From a checkpoint of a small transformer trained on Wikipedia.
Architecture: rotary positions, biases, untied embeddings, attention and MLP in parallel.
Each number is 128 + 24 x the weight over its row's rms, rounded and kept within 0 to 255. Layers, rows and columns count from 0. The size above them is the row's rms in percent of the matrix's.

# layer 2 MLP up, 1536x384, rms 0.0446, rows 860-877, columns 192-383
size [104 103  90 105 115 106 114 103 104  98 108 102 110  87  89 101 110 108]
[[106 109 136 119 135  97 142 130  75 163  88 183 128 118 101 161 137 117 124 119 153 143  98 112 116 118 141 112 164 113 169 148 135 130 112  79 133 154 170  98 112 136 131 131  98 104 167  86 181 114 138 128 124 173 115 138 132 123 146 167  88 111 134 124 170  85 178 117 148 114 149 129 148 138  94 105 136  86 101  96  84  81 182  89 120 131 144 130 131  62 170 178 131 156 124 155 112 157 154 114 134 156 108 140 135 110  97 146 133 143 126 124 152 130 130 138 147 119 104 138 136 130 139 151 103 137 142 148 174 159  98 103 156 189 101 140 105 161 129 136 131 170 107  97  92 154 126 130 132 141 136 163 166 112 105 123 131 113 108 123 118 148 137 117 103  75 126 106 101 106  89 105  79 149 137 117 136 142 107 131 159 127 103 125 104 106 148  85  95 114  98 110]
 [130 102 109 125 139 137 118 106 136 118  95 133 194 127 100 139 101 118 141 145 165 130 157 134 150 122 148 176 146 178 108 122 136 145 145 107 136 135 172 131 127 111 106 137  97 154 185 142 136 140 135 183 133 139 149 126 138 132 164 186 136 146 103 115  87 120  80 119  79 154 152  87 124  80 108 130 104 188 111 117 146 126 127 121 126  99 114 163 154  83 134 114 119 137 201 152 123 100 121 177 108 114 133 120 129 100 114 138 145 149  89  97 113 115 127  86 130 122 146 139 101 139 138 161  81 102 113 141 102 112 103 108 110 108  80 105 111 114 120 181 168  95 118 114 121 157 125 143 133 177 136 106 131 149 124 153  91  74 108 109 114 134 128 106 144 107 138 113 156 115 143 146 118 133 161 163 136 155 130  88 138 117  96  85 110 133 149 104 125 117 139  90]
 [137 128 126 120 110 100 138 158 164 148  94  98 121 172  90 137 155 120  94 134 104 130 119 123 153 114 101 148  98 122 150 134 175 133 112 146 158 107  77 182 129 135 106 119 125 162 124 104 123 117 128 125 160  94 109  97 102  90 112 111 148 138 110 122 137 152  99 110 114 146 129 141 179 143 132 118 164 109 142 131 122 131 165 124 164 133 128 166 106 123 113 144 134 108 141  83 154 150 111 127 133 132 163 107  64 142  99 187 155 117 111 135 164 149  75  93  75  72 129 100 139 117 142 148 131 101 119 110 101 159  85 116 114 116 130 149  95 132 135 141 140 133 137 116 139 119  93 176 141 144 131 103 158 118 146 106  96 132 115 142 109 156  75 180  71 151 174 139 134 136 103 136 140 130 123 196 154 148 111 114 136  99 166  92 114 101 154 109 102 132 119  96]
 [154 126  93 138 130  95 103 157 115 119 113 186 101 164 141 118 130 113 110 135 103 120 118  98 134 113 101 142 102 142 109 124 174 144 137 110 105 112 151  84  96  99 123 128 127  99 123  98 157  93 145 122 119 143 119 181 100 129 166 140 178 122 111 138 120 202 144  90 140 100 115 101  93 129 115  80 119 106  86 151 141 132 120 126 108 129 159 139 116 104 111 164  78 172 155 130 146 120  97 151 118  89 118 152 117 129 124  96 110 120  94 130 120 104 118 111 113 153 139 134 136 156 129 131 139 153 118 148 140 145 100 126 141 121 102 118 113 123 129 142 134 128 158 128 144 130 117 131 131 133 129 120 157 108 159 110 106 107 178  91 142 142 127 115 142 141 149 129  94  98 122 121 129 150 143 113 122 128 120  95 127 164 102 149 107  88 141 159 128 101 142 131]
 [141 108 137 131 162  78 124 159 119 155 193 144 114 137 124  95  81 143 128 132  91 147 122 161 138 173  97  91 153 139 139 126 119 128 121 131 129 134  94 162 160 115 127 150 146  99 115  74 134 121 139 122 136 135  88 121  85  98 167 168 140 140 162 104 113 102 149  92 129 111 120 138 129 129 100 109  92  93 165 135 123  95 100  92 127 192 159 129 150 143  95 139 142 121  96 122  80 116 145 127 130 128 115 148 112  97 117 117 123 116 112 150 155 111 183 149 102 155 138 161  93 156  81 132 102 160 142 135 100 141 148 131 138 152 140 130 119 117 158 101 110 138 144 123 118 120 130 116 154 103 103 152 140  94 123  97 169 131 152 138 106 147 146 127 152 137 115 100  95 125  95 125 105 140 131  58 131 141 114 143 153  89 120 125 111 147 135 155 108 128 104 118]
 [ 91  96 126 121 150 132 112 201 117 134 110 173 123 140 105 168 109 102 141 147 111 128 101 130  97 104 135 150 137  99 139 104 118 143  98 122  91 109 147 109 119 149 145 133 149  82  77  97 138  59 142 108 118 117 168 142 112 100 115 103 146 131 137 120 141 190 113 118 168 142 147 123  99 125 177 108 115 126 118 113 139 113 203 128  89 162 107 133 146 175 115 115 120  89 118 144 120 133 124 135 148 121 119  93  97 142 135 117 161 124 132 132 130 130 132  65 122 125 114 153 142 128 125  76 117  95 174 168 149 154 142 140 160  98 137 148 161 173 108 130 136 113 129 106 145 185 162 114 113 123 118  98 142 129  95 131  83 130 119 122 162 142 111 145 109 121 127 115 118 105 141  92 115 149 102 160 102 131 128 130 136 102 138 131  92  86 128 139  92 137 128 112]
 [171 105  86 152 115 129  84 167 133 146 144 115 119 138 147 129 157 105 153 148 146 138 116 153 120  83 127 164 128 100 116 106 165 109 114 111 113 131 132 120 168 142 132 163 111 147 108  88 155 152 137 157 121 103 111 116 149 132 175 144  79 138 133  98  75 114 128 125 138 130 119 162 153 142 127 196 121 160 124 146 128 142 144 126  92 103 127 122 121 123 126  89  91 144 138 137 109  93 129 125 144 163 108 137 128 132 159 124 148  64 130 149  87 140 126 170 128 175 101  94 139 153 167 123  76 104 106 172  86 167  66 155 134 128 125 112 119 109 108 102 142 155 144 125 149 160 142 180 133 113  86 161 123  89 143 130 115 186  97 112 105 118 117 137 172 128 108 109  86 112 101 139 174 147 159 111 145 114 115 101 121 138 100 137 117 119  83 128 158 144 156 114]
 [154 117 100 167 109 114 142 149  79 149 139 121  69 104 102 119 151 151  86 161 112  67 118 156 162 129 103 116  92 114 129 122 121 134 125 102 134  98  72 158 142 127 123 112 161 134 132  87  96 170 170 129 148 107 117 115 157 126 120 109 141 118 168 100 151 162 164 140 143 135 168 127 178 107 137 119 125 149 152  91 115 169  81  77 144 152 155  92 135 143 146  95 110 130  78 118 128 112 134 126 132 117 174 111 127 148 112 132 124  99 141 103 133 121 115 156 159 166 154 168 132 158 158 153  69 146 148 139 137 116 120 147  89 140 137 177  94 134 146  93 139 135 105 143 100 108 120 153 143 146 137 145 129 128 127 155 118 137 143 138 125 127 106 123 158 124 126 160 144 122 111 104 119 130 113 136 172 136 130 159 104 134 107 119 160 116 169 158 148 126 125 125]
 [105 132 143 145 124 159 101 113 129 142 146 156 134  97  82 104 141 117 128 133 122 133 123 130 135 126 162 145 133 112 143 101  98 146 148  98 124  96 153 120 136 108  81  63  85  86 125 103 130 151  86 139 187  92 194 124  93 145  96 137 139 147 133 104 131 114 133  89  98 154 117 120 132 119 134 146 121  83 124 101 141  92 135 130 149 150 107  80 150 139 122 114 112 128  93 105 125 147 125  97 142 125 136 126 142 128 101  93 154 144 106 125 128  93 142 145  97 134 114 123 117 134 152 156 164 171 149 146 154 106  96 129 130 138 124 157 134 180 148 129 168 119 119 128 104 171 122 166 149 127 140 151 179  80 143 132 115 135 153 144 129 125 147 120 155  85  60 138  94 141 116 144  84 106  88 145  93 109 162 139 143 147 135 171 143  89  99 109  84  93 133 134]
 [120 121 119 145 142 139  92 121 127  91 116 115  92 151 113 114 106 134 147  90 117 109  90 158 115 125 104 159 138 149 128 146 134 144 137  91 117 134 116 105 141 130 135 127 118  76 134 144 149 124 140 122  98 115 150 159 128  96 140 153 161 122 106 112 129 116  82 135 182 125 162  85  80  68 162 130 142 140 157 166 121 163 109  84  85 139 115 108 121 120 145 118 109 120 124 139 110 145 156 139 112 122 143  98 108 131 109 128 161 152 106  80 129 152 136 115 145 137 141 132 132 105 124 138 156 167 132 123 137 120 127  96 172 116 132 175 142 149 122  86 140 128  90  94 128 158 109 113 112 110 123  96 135 139 118  80 124 113 128 137 121 125 171 126 130 147 145 125 156  65 108 100 113 172 117 146 133 110 167  90  99 138 102 124  56 129 130 143 107 137 142 135]
 [157 122 133 166 155 149  80 153  76 145  82 129 153 115 110 133 120  98 129 120 102 102 157  83 145  96 116 108 108 147 121 105 146 141 116 102 129 166 103 159 102  80 122 116 120 152 118  84 106 148  90 111 167 133 114 135 126 170 171 148 141 129 141 108 148 138 117 122 136 156 130  90 116 153 115 121 146 107 113 142 125 133 103  86 138  79 167 101 168 104  93 147 101 154 125  87  97 108 166 156 171 100 139 121 118 127 132 120 142 114 142 123 144 113  95 155 128 127 109 161 136  88 167 101 145 122 144 115 131 138 112 118 153 129 130 134 136 130 145 139 147 122 119 117 136 169 129 107 168 137 119  94 106 132  75 124 101 127 142 111 177 107 136  94 143 147  99 117 153 144 160 132 140 143 162  59 154 134 124 129 115 142 180 125 118  89 136 150 121  98  93 113]
 [ 92 115 148 164 131 147 150 112 160 152 138 134 107 161  80 126 153 182 158 167 114 116  90  99 134  90 105 135 154 152 164 143 130 152 119 143 108 109 100 154 156 140 150 137 131  99 122 153 118 136 181 148 136 136 113  86 116 119 154 181 145 138  91 135 128 137 143 106 143 134 119 172  87 127 164 158 122 101 174 146 142 114 151 159 107 158 121 125 148  97 131 154 129 138 100 127 110 137 124 114 100 133 124 162 137 133 147 136 110  97  96 156 153 110  77 173 104 171 132 112  97  73 130 154  97 149 138  94 114 125 146 129 121 154 138 154 137 122 109 130  94 115 126 173  58  87 183 153 137 124 142 138 163  88 141  83 170 154 135 109 120 180 138 119 154 109 142 136  93 131 121 101 127 144 127 111 123  62  83  99 157 108 120 135 181 169 122 116 147  68 135 156]
 [141 126 141 163 152 141  87 142 111 133 126 147  93 137  73 145  88 126  95 119  80 142 153 132 159 139 115 133 132 164 142 128 125  60  88 102 106 180 108 177 151 167 108  95 142  96 155 104 174 146 124  93 118 169 126 128 119 149 136 129 107 110  98 120 129 139 106 149 107  94 161 103 151 140 123 132 145 172 103  98 113  89 106 151  89 124 172 117 163 147 118  99 103 153 150 133 105 140 101 136 137  91 110 100  84 121 136 143 131 150 100 158 117 120  94 154 151 118 139 114 107 109 133 160 123 159 102 151 133 160 116 123 126 109 114 116 128 131 143  97 136 144 136 139 124 100 173 175 147 157 125 107 162  97  79 119 121 119 165 146 140 142 133  89 134 112 132 101 103 101 100 156  91 150 164  94 160 132 145 117  78 134 122 174 154 140  85  95 115 132 155 118]
 [146 130 149  96 135 110  99 141 120 118 123 165 149 116 139 155 146 135 174 152 168 167 148 149 135 132 117 175 143  92 120  97 119 122 139 177 147 122  99 137 143 144  82  88 101 139 142 152  91 156 155 145 109 147 125 130 106 146 106 164 142 169  86 122 111 150 103 150 132 181 117 134 140 153 122 118 111 158 134 131 127 112  76 136  78 105 112 144 116 140 135 108  75  96 143 120 106 137 166 102 124 121  94 118 144 166 131 118 135 123 145 140 100 113 123 105 107 100 124 144 155 180 182  95  96 130 123 173  69 135  49 120 140 114 153 126 142 120 100 102 117 108 109 148 123 128 141 129 137 127 132 137 168 142 137 128 139 138 157 135 124 139 176 104 130 175 125 150 149 101 127 142 132 129 150 136 148 135 148 133 117 125 143 136 122 117  95 118 104 129 153 122]
 [112 150 128 121 134 115 113 187 114 104 164 127 149 143 122 133 145  37 118 138 133 134 156 102 135  80 137 140 143 159 128  78 152 131 109 130  88 140  95 132 106 120 136 175 147 174 146 140 167 135 155 166 101 138 139 163 105 109 117 146 111 114 163 118 154 120 119 137 114 116 156 155 119 122 159  76 148 134  78  98 119 146 156 140 131 154 104 142 155 115 103 161  88 140 127 132 122  69 123 156 138 139 108  86 121 140 123 128 145 162 114 132 132 100 125 145 101  77 113 136 171  84 101 116 134 103  93 172 125 138 147 111 121 128 142 102 145 106 112 138 118  97 133 107 138 181  94 153 127 129  86 183 101 103  94 157 127  83  95 121 114 135  96 139  89 117  96 141 130 142 143 143 152 105  86 142 135 135  75 132 139 107 109 115  86 107 136 124 134 120 124 118]
 [141 122 139 173 101 119 153 101 123 137  97 162 128 103  73 131 125 126 150 147  97  86  69  91 125 105 121 105 174 136 155 115 159 181 131 113 132 144  94 164 160  98  82 153 111 122 111 108  86 132 139 149 104 158 147  76 150 135 118 119 157  91 120 147 113 157 120 150 117 123 129 143 122 118 139 142 124 176 111 114 104 154 129 117 117 152 138 111 117 132 110 117 124 165  85 126 113 132 141  70 116 107 143 159 145 119  97 142  99 141 152 134 158 158  83  90 130 113 167 158 138 106 160 110  85 145 145 118 103  96 128 107 166  82 144 125 168 108 162  99  97 133 163 174 129 127 147 169 119 138 129 106 135 107 149 129 120 124 156 118 114 119 135 124 158 115 142 148 126 107 110 145 129 103 125 111 146 114 111 144 141 130 111 118 133 121 125 143 141 107 160 116]
 [115 151 117 118 127 106 116 139 130 151 133 127 193 115 120 175 137 136 139 106 105 138  79 123 136  67 155 161 118  96 181  82 151 158 187 108 132 136 109 130  88 102  89 131 104 181 157 137  86 148 166 117 181 118 150 141 148 122 105 148 174 131 145 148 127 163 113 143 123 155 110 142 115 128 164 151 118 188  91 104 103 123 134 129 181 108 136 113 141 131 156 102 100 100  98 162 110  97  97 160 142 126 127 133  97 106 138 147 145  95 136 121 104 127 130 135  98 111 115 125 137 129 148 123 104 106 139 108  86 163 123 103 126 120 143 104 111 132 121 164 100 104 135 143 127 201 119 162 117 156 104 146 109 134 132 161  89  72 162  99 156 141 120 131  94 165 121 106 117  99 153 125 133 124 128 153  92 133 154  97 137 165 130 130  90 141 158 156 119 136 180 107]
 [134 135 148 142 136 105  99 196 142 132 136  92 135 138  96 142 130  94 137 145 133 157 109 152 107 156 113 129 135 107 140 110 111  99 103 137 179 138 151 126 120 113  73 106 118 166 192 107 128 107 127 146  90 120 112 162 142 106 179 132 140 156 143 144 135 146 120 147 145 105 125 133 122 115 101 123  84 150 133 111 113 112 135 115  73  84 129 164 123  98 110 143  99 146 127 140  95 119 135 154 153 117 187 153 130  96 118 133 148 142 140 115 107 129  91  95  99  83 155 145 156 175 173 131 101  98 140 183 118 113 104  92 143 127 127 110 136 164 114 119 146 126 161 104 115 179 115 131 124 156  80 124 112 123 100 107 129 157 112 157 126 140 133 118 161 152  87 103 109  85  75 102 139 134 143 117 135 137 139 138 131  91 147 130  50 126 127  67 114 128 109  98]]
# layer 2 MLP down (transposed), 1536x384, rms 0.0299, rows 860-877, columns 192-383
size [ 98 108  93 109 131 103 118 101 104 103 112 114 116  89  95 102 109 100]
[[ 79 148 173 127 151 128 142 106 119 144 114 131 104  81 177  88 120 167 158 154 114 150 142 115 152 133 158 136 125  90 113 152 131 138 102 101 108 117 129 151 181  89  91 128 128 152  91 168  91 141  92 108 167  95 128 137 135 136  97 151 122  85 122 115 105 124 159 168 124 134 188 157  98 122 120 129 135  99 121 139 106 114 143 181 144 117  92 135 116 107  45 152 129 150 124 116 131  99 192  92 129 150 133 116 132 125 115 110  95 129 112 106 132 175 143 169 107 148 163 143 110 136 123 148 136 126 161 171 146 167 113 102 119 130 160 118 143 141  92 113  83 157 105 109 169 121 165 130 101 117 127 128 153  55 129 136 125 118 149 122  92 179 116 163 109 116 154 139 143 124 140 105 109 137 114  82 144 119 110 122 141 129 100 167 157 116 120 169 147 136 114 137]
 [124 114 145 148 206 113 132 131 116 190 145 137  87  82 138  89 132 119 153 126 120 135 157 105 112 140 142 101 162 147 120 111 132 127 125 119 115 100 110 141 100 125 113 151  95 130 105 140 133 148 109 103 119 147 114  90 113 145 104 117 192  91 104 125  98 159 117 132 146 137 138 133 115 134  87 113 133 137 160 122 102  78  95 141 136 130 113 115 164 108 147 137 144 109 140 151 131 149 132 102 141 138 137 104 108 144 116 111 151 118 191 104 148 115 176 116 135 116 103 144  89 116 133 112  80 151 187 116 123 128 145 145 130 125  80 143  95 122 196 135 120 120 101  85 109 129 118 112  87 119  83 133 150 128 165  85  94 140 181 129  78 142 102 117 113 106 147 133 125 150 167 124 127  93 108 113 129 140 129 134 121 104 132 124 168 112  82 102  87 126 117  99]
 [152 107 149 106 125 150 112 159 113 143 138  89  93 157 113 132 137 134 134 115 152  69 123 121  76 132 115 151 111 152 128 140 146  94  94 185 107 101 145 118 164 164 125 134 121 129  95 103 154 111 162 134 108 144  83 176 105 134  99 141 115 147 185 158 126 119 143 112 126  81 117 160 134 113 143  84 150 145 121 158 131 130 138 159 121 143  89 132 136 107 133 121 144 164 150 128  84 111 155 165 139 137 161 152  95  93 129 150 121 115 130 159 106 124 189 128 171 148 116 124 109 146 102  78 149 121 162  85 126 115 165 189 109 114 135 111 121 138 123 152 123  84 155 173  94 104 144 142 131 138 135  98 169 125 152  98 142 123 136 117 146 151 121 128 135 148 104 137 119  90 139 103 113 160 157 107 135 144  77 142  96 136 109 102 155 146 155 151 106 130 116 138]
 [191  89 119  97  80 117 128 100 119 125 144 124  82 111 144 122 136 132 134  89 178 126 118 104 133 124 123 120 126 123  71 146 113 136 150 131 134 115 134 103 123 116 104 110 142 162 129 145 128 180 142 145 145 156 100 103 136 140 197 156 166 152 116 164 103 119 143  66 130 157  95 102 131 128 115 153 111 134 111 148 130 141  95 115 117 158 102 150 140  87  94 128 160 132  77 130  86  78 137 147 112 138 112 152 109  94 141 126 153 127 169 134 116 124 109 142 139 118 140  91 146  95 110  83 109 117 117  87 119 170 127  85 113 147 130 113 147 164 148 109 130 143 141 159 107 128 146 125 129 128 109 140  93 119 114 157 116 138 127 153 105 121 131  89 100 161 108  95 168 123 154 166 111 111 146 176 113 106 117 103 151 114 139 141 119 124 170 127 137 132 151  85]
 [ 96 153 143  92 173 134 154  89 135 138 128  85 157 133 153 104 120 112 157 121 120 154 161 100 161 148  97 105 105  87 138 121 114 140 174  79  79 131 144 107  95 147 161  99  58 120 101 126 113  41 142 135 127 141 141  78 106 126 104 155  99 120 111 159 155 105 123 114 143 130 107 141 127 103 104 160 127 147 121 114 128 137 118 182 154 113 144 143 147 134 148 124 161 121 154  88 126 127 150  99 112 131 184 157 147 127 123 146 154 179 135 122 176 152 145 148 132 142 124 134 141 108 126 118 149 112 133 134  99 118 137 136 124 131 107 141 137 139 132 101 144 123 117 147 103  97 108 144 100 103 132 109  86 118 132 146 127 134 160 114 115 128 118  60 144 131 176 147 192 127 124 147 104 122  70 110 110 106 157 147 176 121 144 153 142 140  93 113  93 100 109 108]
 [155 129 168 140 116 161 130 113 120 147 125  88 136 119 165 154 142 119 124 120 128 116 127 136 119 115 122  76 105 170 122 121 112 110 139 153 128 105 166 143 111 129 132 143  60 122 115 147 110 149 124 104  81 154 112 115 171 161 155 105 132 145 168 106 136 131 124 141 167 136 121 138  50 129 169 136 172 115 141 119 153  84  95 126 139 121 155 189 167 127 102 147 203 132 105 153 161  99 117 152 162 160 141  77 150  89 145 131 145 139 136  98 155 136 158 104 142 121 123 140 155 145 105 120  99 127 143 129 141 151 116 130 146 111 187 123 125 137 120 147 103 138 157 152 122 115 117 131 150 163 137 123 124 101 117 114 122  74 121 148 162 103 135 170 180 101 143 120 140 125 154 116 116 123  85 148 146 131  74 112 122 163 157 137 135 138 162 118  99 104  82 102]
 [135 131 140 155 164 133 127 115 153 106 109 127 153 100  65 135 109 149 114 142 144 150 150 135 141 112 157 120 155 136 135 100 122 119 109 112  98 128 125 110 140 101 145 109 154 122 158 124 137 131 156 109 134  97 130 149 140 148 122 110 112  99 156 115 154 134 105 155 132 137 126 152  87 117 116 122 165 147 131 130 125 129 120 135 126 133 134 105 144 106 121 138 111 106 159 114 120 121  96 135 107 120 107 141 133  93 133 119 132 118  59 140 139 102 180 118  99 125 133 161  95 100 126 135 152 103  89 165 128  92 164 162 140 150  76 121 125  95  94 142 155 105 143 111 139  85 141 141 107 136 136 131 134 163 155 128 118 171 148 118 134 139 158 130 136 171 133 116  79 128 113 169 163  76 162 129 122 129 110 138  67 146 168 128 132 158 143  98 180 131 120 161]
 [108 111 161 168 132 190 130 159 120 139  96 140 130 146 143 160 137 127  76 125 159 114 112 113 133 159  92 141 107 115 122 142  75 145 117 115 144 116 138 112 100 131 152 123 133 141 104 116 155 109 122 113 153 102 135 146 123 141 158 128 152 167 143 132 142 142 118 107 148 125 149 153  99 132 118 115 134 111 142 181 107  54 121  85 132  70 120 139 105 168 125 183 123 121 114 148 140 173 156 172 195 117 164 139 115 106 141 168 157 127 142 126 121 101 142 136 125  81  99 161 144 139 114 122 127 100 108 164 123 128 137 118  83 102 158 136 116 141  94 139 132 121 144 134 121 135 146 109 109 167 158 107 128 130 129 144 120 100 148 127 147 153 132 110 149 136  80  93 125 113 155 137 127 119 122 153 104 150 141 135 127 141  89 122 180 149 120 101 119 180 117 135]
 [119 131 132 130 141 150 126 125 114 137 138 197  73  77  81 136 118  88 101 157 118 167 119 148 168 140 135 145 152  90 115 100 109  88 104 141  80 115  99 131 177 144 148 130 101 141 143 147 181 151 161 122 113 148 147 139  93 131 133 189 139 114 147 123 135 128 152 154 164 130 112 139 138 126  83 115 172 158 119 118 145 167 137 125 133 155 112 126 148 169 141 131  91 166 125 201 149 124 139 108 144 100 133 123 141 139 123  86 118  86 138 137 116  94 146  83 129 153 104 121 131 152 140 122 128 125 151 109 102 129 128 152 113  92 130 126 110 153 121 136 136 121 113 119  94 143 175  78 104 111  85 117 144 133 161 125 175 151 103 132  94 118 120 127 102 176 169 127 137 119 106 131 113 148 152 151 129 134 152 151 142  94 132 134 122 107 107  86 125 143  83 153]
 [128 127 114 159  95 174 148 127 143 123 169  83 141 112  96 156 131 187 114 124 132 128 136 123 127 132 102 175 131 164  86 148 120  86 148 156 137 114 135  98  96  84 136 129 126 153 128 150 143 128 140 123 136 105  67 116 135 117 118 129 119 145 108 136 125 109 129 117 148 153  99  82 124  96 146 138 136 117 145 127 149 134 104 132 100 124 118 121 160 135 116 136  93 144 162 114 157 122 186 149  74 128 137 122 125 113 133 148 146 158  93 161 156 121 125 162 157 166 113 137 156 183 172 122 143 118 106 108 100 111 123 137 143 152 105  84 138 164 129 167 197 154 159 132  86  78 121 149 143  68 159 180 117 114 118 112 131 120 135 117 129 117 115 144 131 135 135 100 128  99 134 147  99 130 138 134 149 133 123 119 140 126 129 140 107 100 131 134 135 142 114 130]
 [142 113 149 125 181 128 108 122 114 135 164 160 117  95 129 126 102 147 151 121 157 135 134  94 152 140 134  85 145  90 129 146 104 139 139 121 154 148 126 177 126 122 116 107  89 140 167  89  93  95  99 131 131  98 117 113 113  82 178 135 141 137  94  62 128  59  92 140 146 151 108  67 117 102 151 144 167 159 145 132 110 105 132 107 140 154 117 115 115 151 111 110 126 115 154 121 115 119 155 154 106 110 136 122  99 153 129 130  93 175 135 114 165 132 146 113 148 119 107 156 116  88 141 106 137 148 140 153 137 123 146 176 127 163 134  95  94 142 144 115 113 142  69 123  90 122 148 140 173 175 134 135 109 128  92  90  86 150 136 118 101 117 152  71 101  99 132 170 132 151 127 111 111 128  99  98 133 169 135 141 109 101 105 141 136 109 121 131 107 163 122 127]
 [168 132 112 147 137 110 122 105 136 160 159 129 135 162 118 108 118 117 121 119 111  91 140 113 142 145 122 124 109 127 142 167 117 105 155 138  80 122  98 113 142 139  95 125 113 139 130 163 151 103 131 121 135 148 103  75 119 117 155 137 117 113 168 109 139 156 155  84 164 111 126 131 130 141 141 147 120 146 121 148 128 137 145 124 146 147 165 114 163 148 101 147 102 154 128 104 166 175 139 132  57 118 123 167 109 125 140 127 144 133  76 112 139  59 161 127  89 172  99 138 103 121 147 180 128 152 150 134 123 139 135 127 111 122 103 125  52  85 147 138 100 113 126 153 121 169 119 115 139  92 119 124 124 113 122  77 114 136 129 131 145 139 107 137 155 136 121  80  80 161  92 136 119 154 105 176 141 107  97 120 139 141  93 177 118 132  99 138  80 115 125 144]
 [148 156 179 169 115 127  97 129  80 136 128 150 145 124 151 157 122  84 138 115 120 142 143 128 168 151 138 111  85 113 149 104 124 110  89 112 149 172 125 154 153 115 150 136 153 137 140 110 115 108 112 126 170 124 127 117 152 173 143 136 101  95  81 135 139 105 146 124 137 166 126 103 156  89 144 119 102  90 136 118 140 148 122 116 127 143  83 134 153 141 108 132 129 148 126 110 131 108  88 158 118 128 182 100 116 128 107 162 151 145 126 124 164 134 110 111 125 102 140  98 121  96 115 140 170 147 130 126 125 140 142 153 147 116 124 133 118 110 157  90 138 125 127 151 113 131 138 141 107 175 129 156 162 105 119 158 120 110 110 124 131 134 126 116 153 138 114 141 119 181 125 145  90 108 111 120 139 134 158  89 126 120 103 115 156 152 111 170 130 152 146  93]
 [110 179 123 100 126 171 146 173 144 150  81 130 108 109 121 127 126 160 144 102 106 115 122 163 138 121 180 124 136 152 134 159 148 109 120 139 121 150 157 132 113 172 133 167 108 139 159 103 113 145 113 101 152 114 125 119 161 124 140 114 147  89 135 130 129 135 111 154 109 116  99 120 110 114 100 125 133  86 114 155  99 116 123 166 152 105 147 172 108 102 153 110 145  97 130 155 162  99  94 190 138  93 156  92  78 142 123 176 109 143 174 114 129 156 115 113 127 115 119 117 100 134 140 145 122 135 111 122 165 126 166 155 109 122 135 112 166 139 116 128 111 111 122 149  64 113 160 137 120  94 133 178 135 123 147 181 136 118 146 137 139 129 140 119 126 130  95 156  95 141 155 145 164 117 119 124 161  92 126 120 106 120 117 146  97 138  94 104 113 142 140 151]
 [128 117 112 139 141 120 162 148 146 130 144 113 117 139 160 121 135 138 113 163 111 177 141 138 163 106 126 129 128 160 130 121 119 154 154 136  90 128 161 130  74 129 152 110 128 164 113 135 147 130 108 101 133  96 171 162 153 139  92  99 159 138 137 103 121 149 104 134 140  92 139 156 145 139  93 136 165 153 120 121 110 167 146 185 152 128  96 143 113 135 108 116 122 150 105 126 104 104  99 134 151 118 103 154 132 119 164  96 161 160 105 115 180 134 169 133 106 119 114 183 105 116 134 134 145  96 128  96 176 132 165 118 127  90 103  93 154 132 129 163 105 144 122 120 124 133 103  99 113 105 127 119 131 156 131  89 107 142 156 162  89  94 131 157 206 130 134 114 130 103 108 139 117 110 126 108 108  96 117 140 114 138 110 125 135 115 114 110 155 127  74 101]
 [150 123 128 123  66 130 117 106  99 125 124 119 151 153 115  80 134 145 130 128 159 121  90 127  65 137 121 114 132 100 143 129 119 123 122 125 134 116 155 134  99 131  99 173 112 111 127 147 117 132 159 157 134 133 161 130 154 115 110 140 145 102 146 238 153 154  80 138 152 113 128 139  93 118 119  95 134 130 115 116 129 134 111 123 138  99 124 130 118 114 113 134 120 151 124 140 126 145  95  64 118 130 108 120 163 141 141 124  71  93 161 109 123 255 153 141 142 132 127 130 150 117 121 136 122 131  91 165 109 137 122 119  99 103 137 129 230  98 144 120 117 130 122 133 108 149 127 135 121 145 140 105 130 145 111 178 142 138 165  98 152  99 136 136  92 133 128 132 116  97 129 124 120 147 145 163 110 111 122 140 127 124 113 111 107 118 134 139 144 114 131 158]
 [152 123 143 136 136 137 157 137  95 150 129 115 122 119 133 130  85 110 141 144 142 175 124 132 172 120 112 118 187 180 162 110 147 151 163 129 101  94  97 127 100 121 146 120 117 127 156 126 123 112 151 130 121 150 129 115 162 131 157 106 113 166 144  91 131  85 192 166 103 107 131 136 140 124 117 138 148 141 132 107 105 105  99  88 123 143  93 122 133  89  90 108 134 115 160 142 106 124 103 128 127 131 142  96 109 137 143 141 151 128 139 159 126 103 116 117 168 122 106 168 121 124 137 144 145 140  80  94 140 119 129  92 138 154 119  85 106 144 138 127 113 153 152 103 136 116 170  89 137 121 110 130  86 134 180 188 145 114 185 123 122 113  64 146  81 115 120 124 138 116 154 134 154  93  98 145 132 142 108 100 128 112 149 147 108  90 192 121 137 100 160 134]
 [164 165 163 135  94 191 116 143  96 116 133 135 135 117 112 167 121 115 152 100 165 112 142  95  92 140  94 143 151 124 141 111 167 150 147 147 121 132 152  94 104 122 143 114 124 125 137 143 143 163 109 135 132  89 166 156 128 116 149 148 123  99 118 128 191 132 137 114  88 150 155 138 132 140 146 129 166 140 154 160 112  96 153 103 119  94 105 162 124 161  80 177 156 126 123  94 141 141 117 164 142 155 159 165 133  98 116 124 128 117 161 141  85  98 135  83 116 160 104 112 138  96 163 118 163 109 151 158 142  92 151 123 109 116 111 113 165 120 101 164 142  91 125 145  90 121 120 126  87 132 145 153 110 128  53 201 115 115 108 153 106 112 154  85 137 105 125 117  92 115 126 107 136 140 102 139 129 143 102 147  68 146  66 162 110 125 141  91  82 139 140 136]]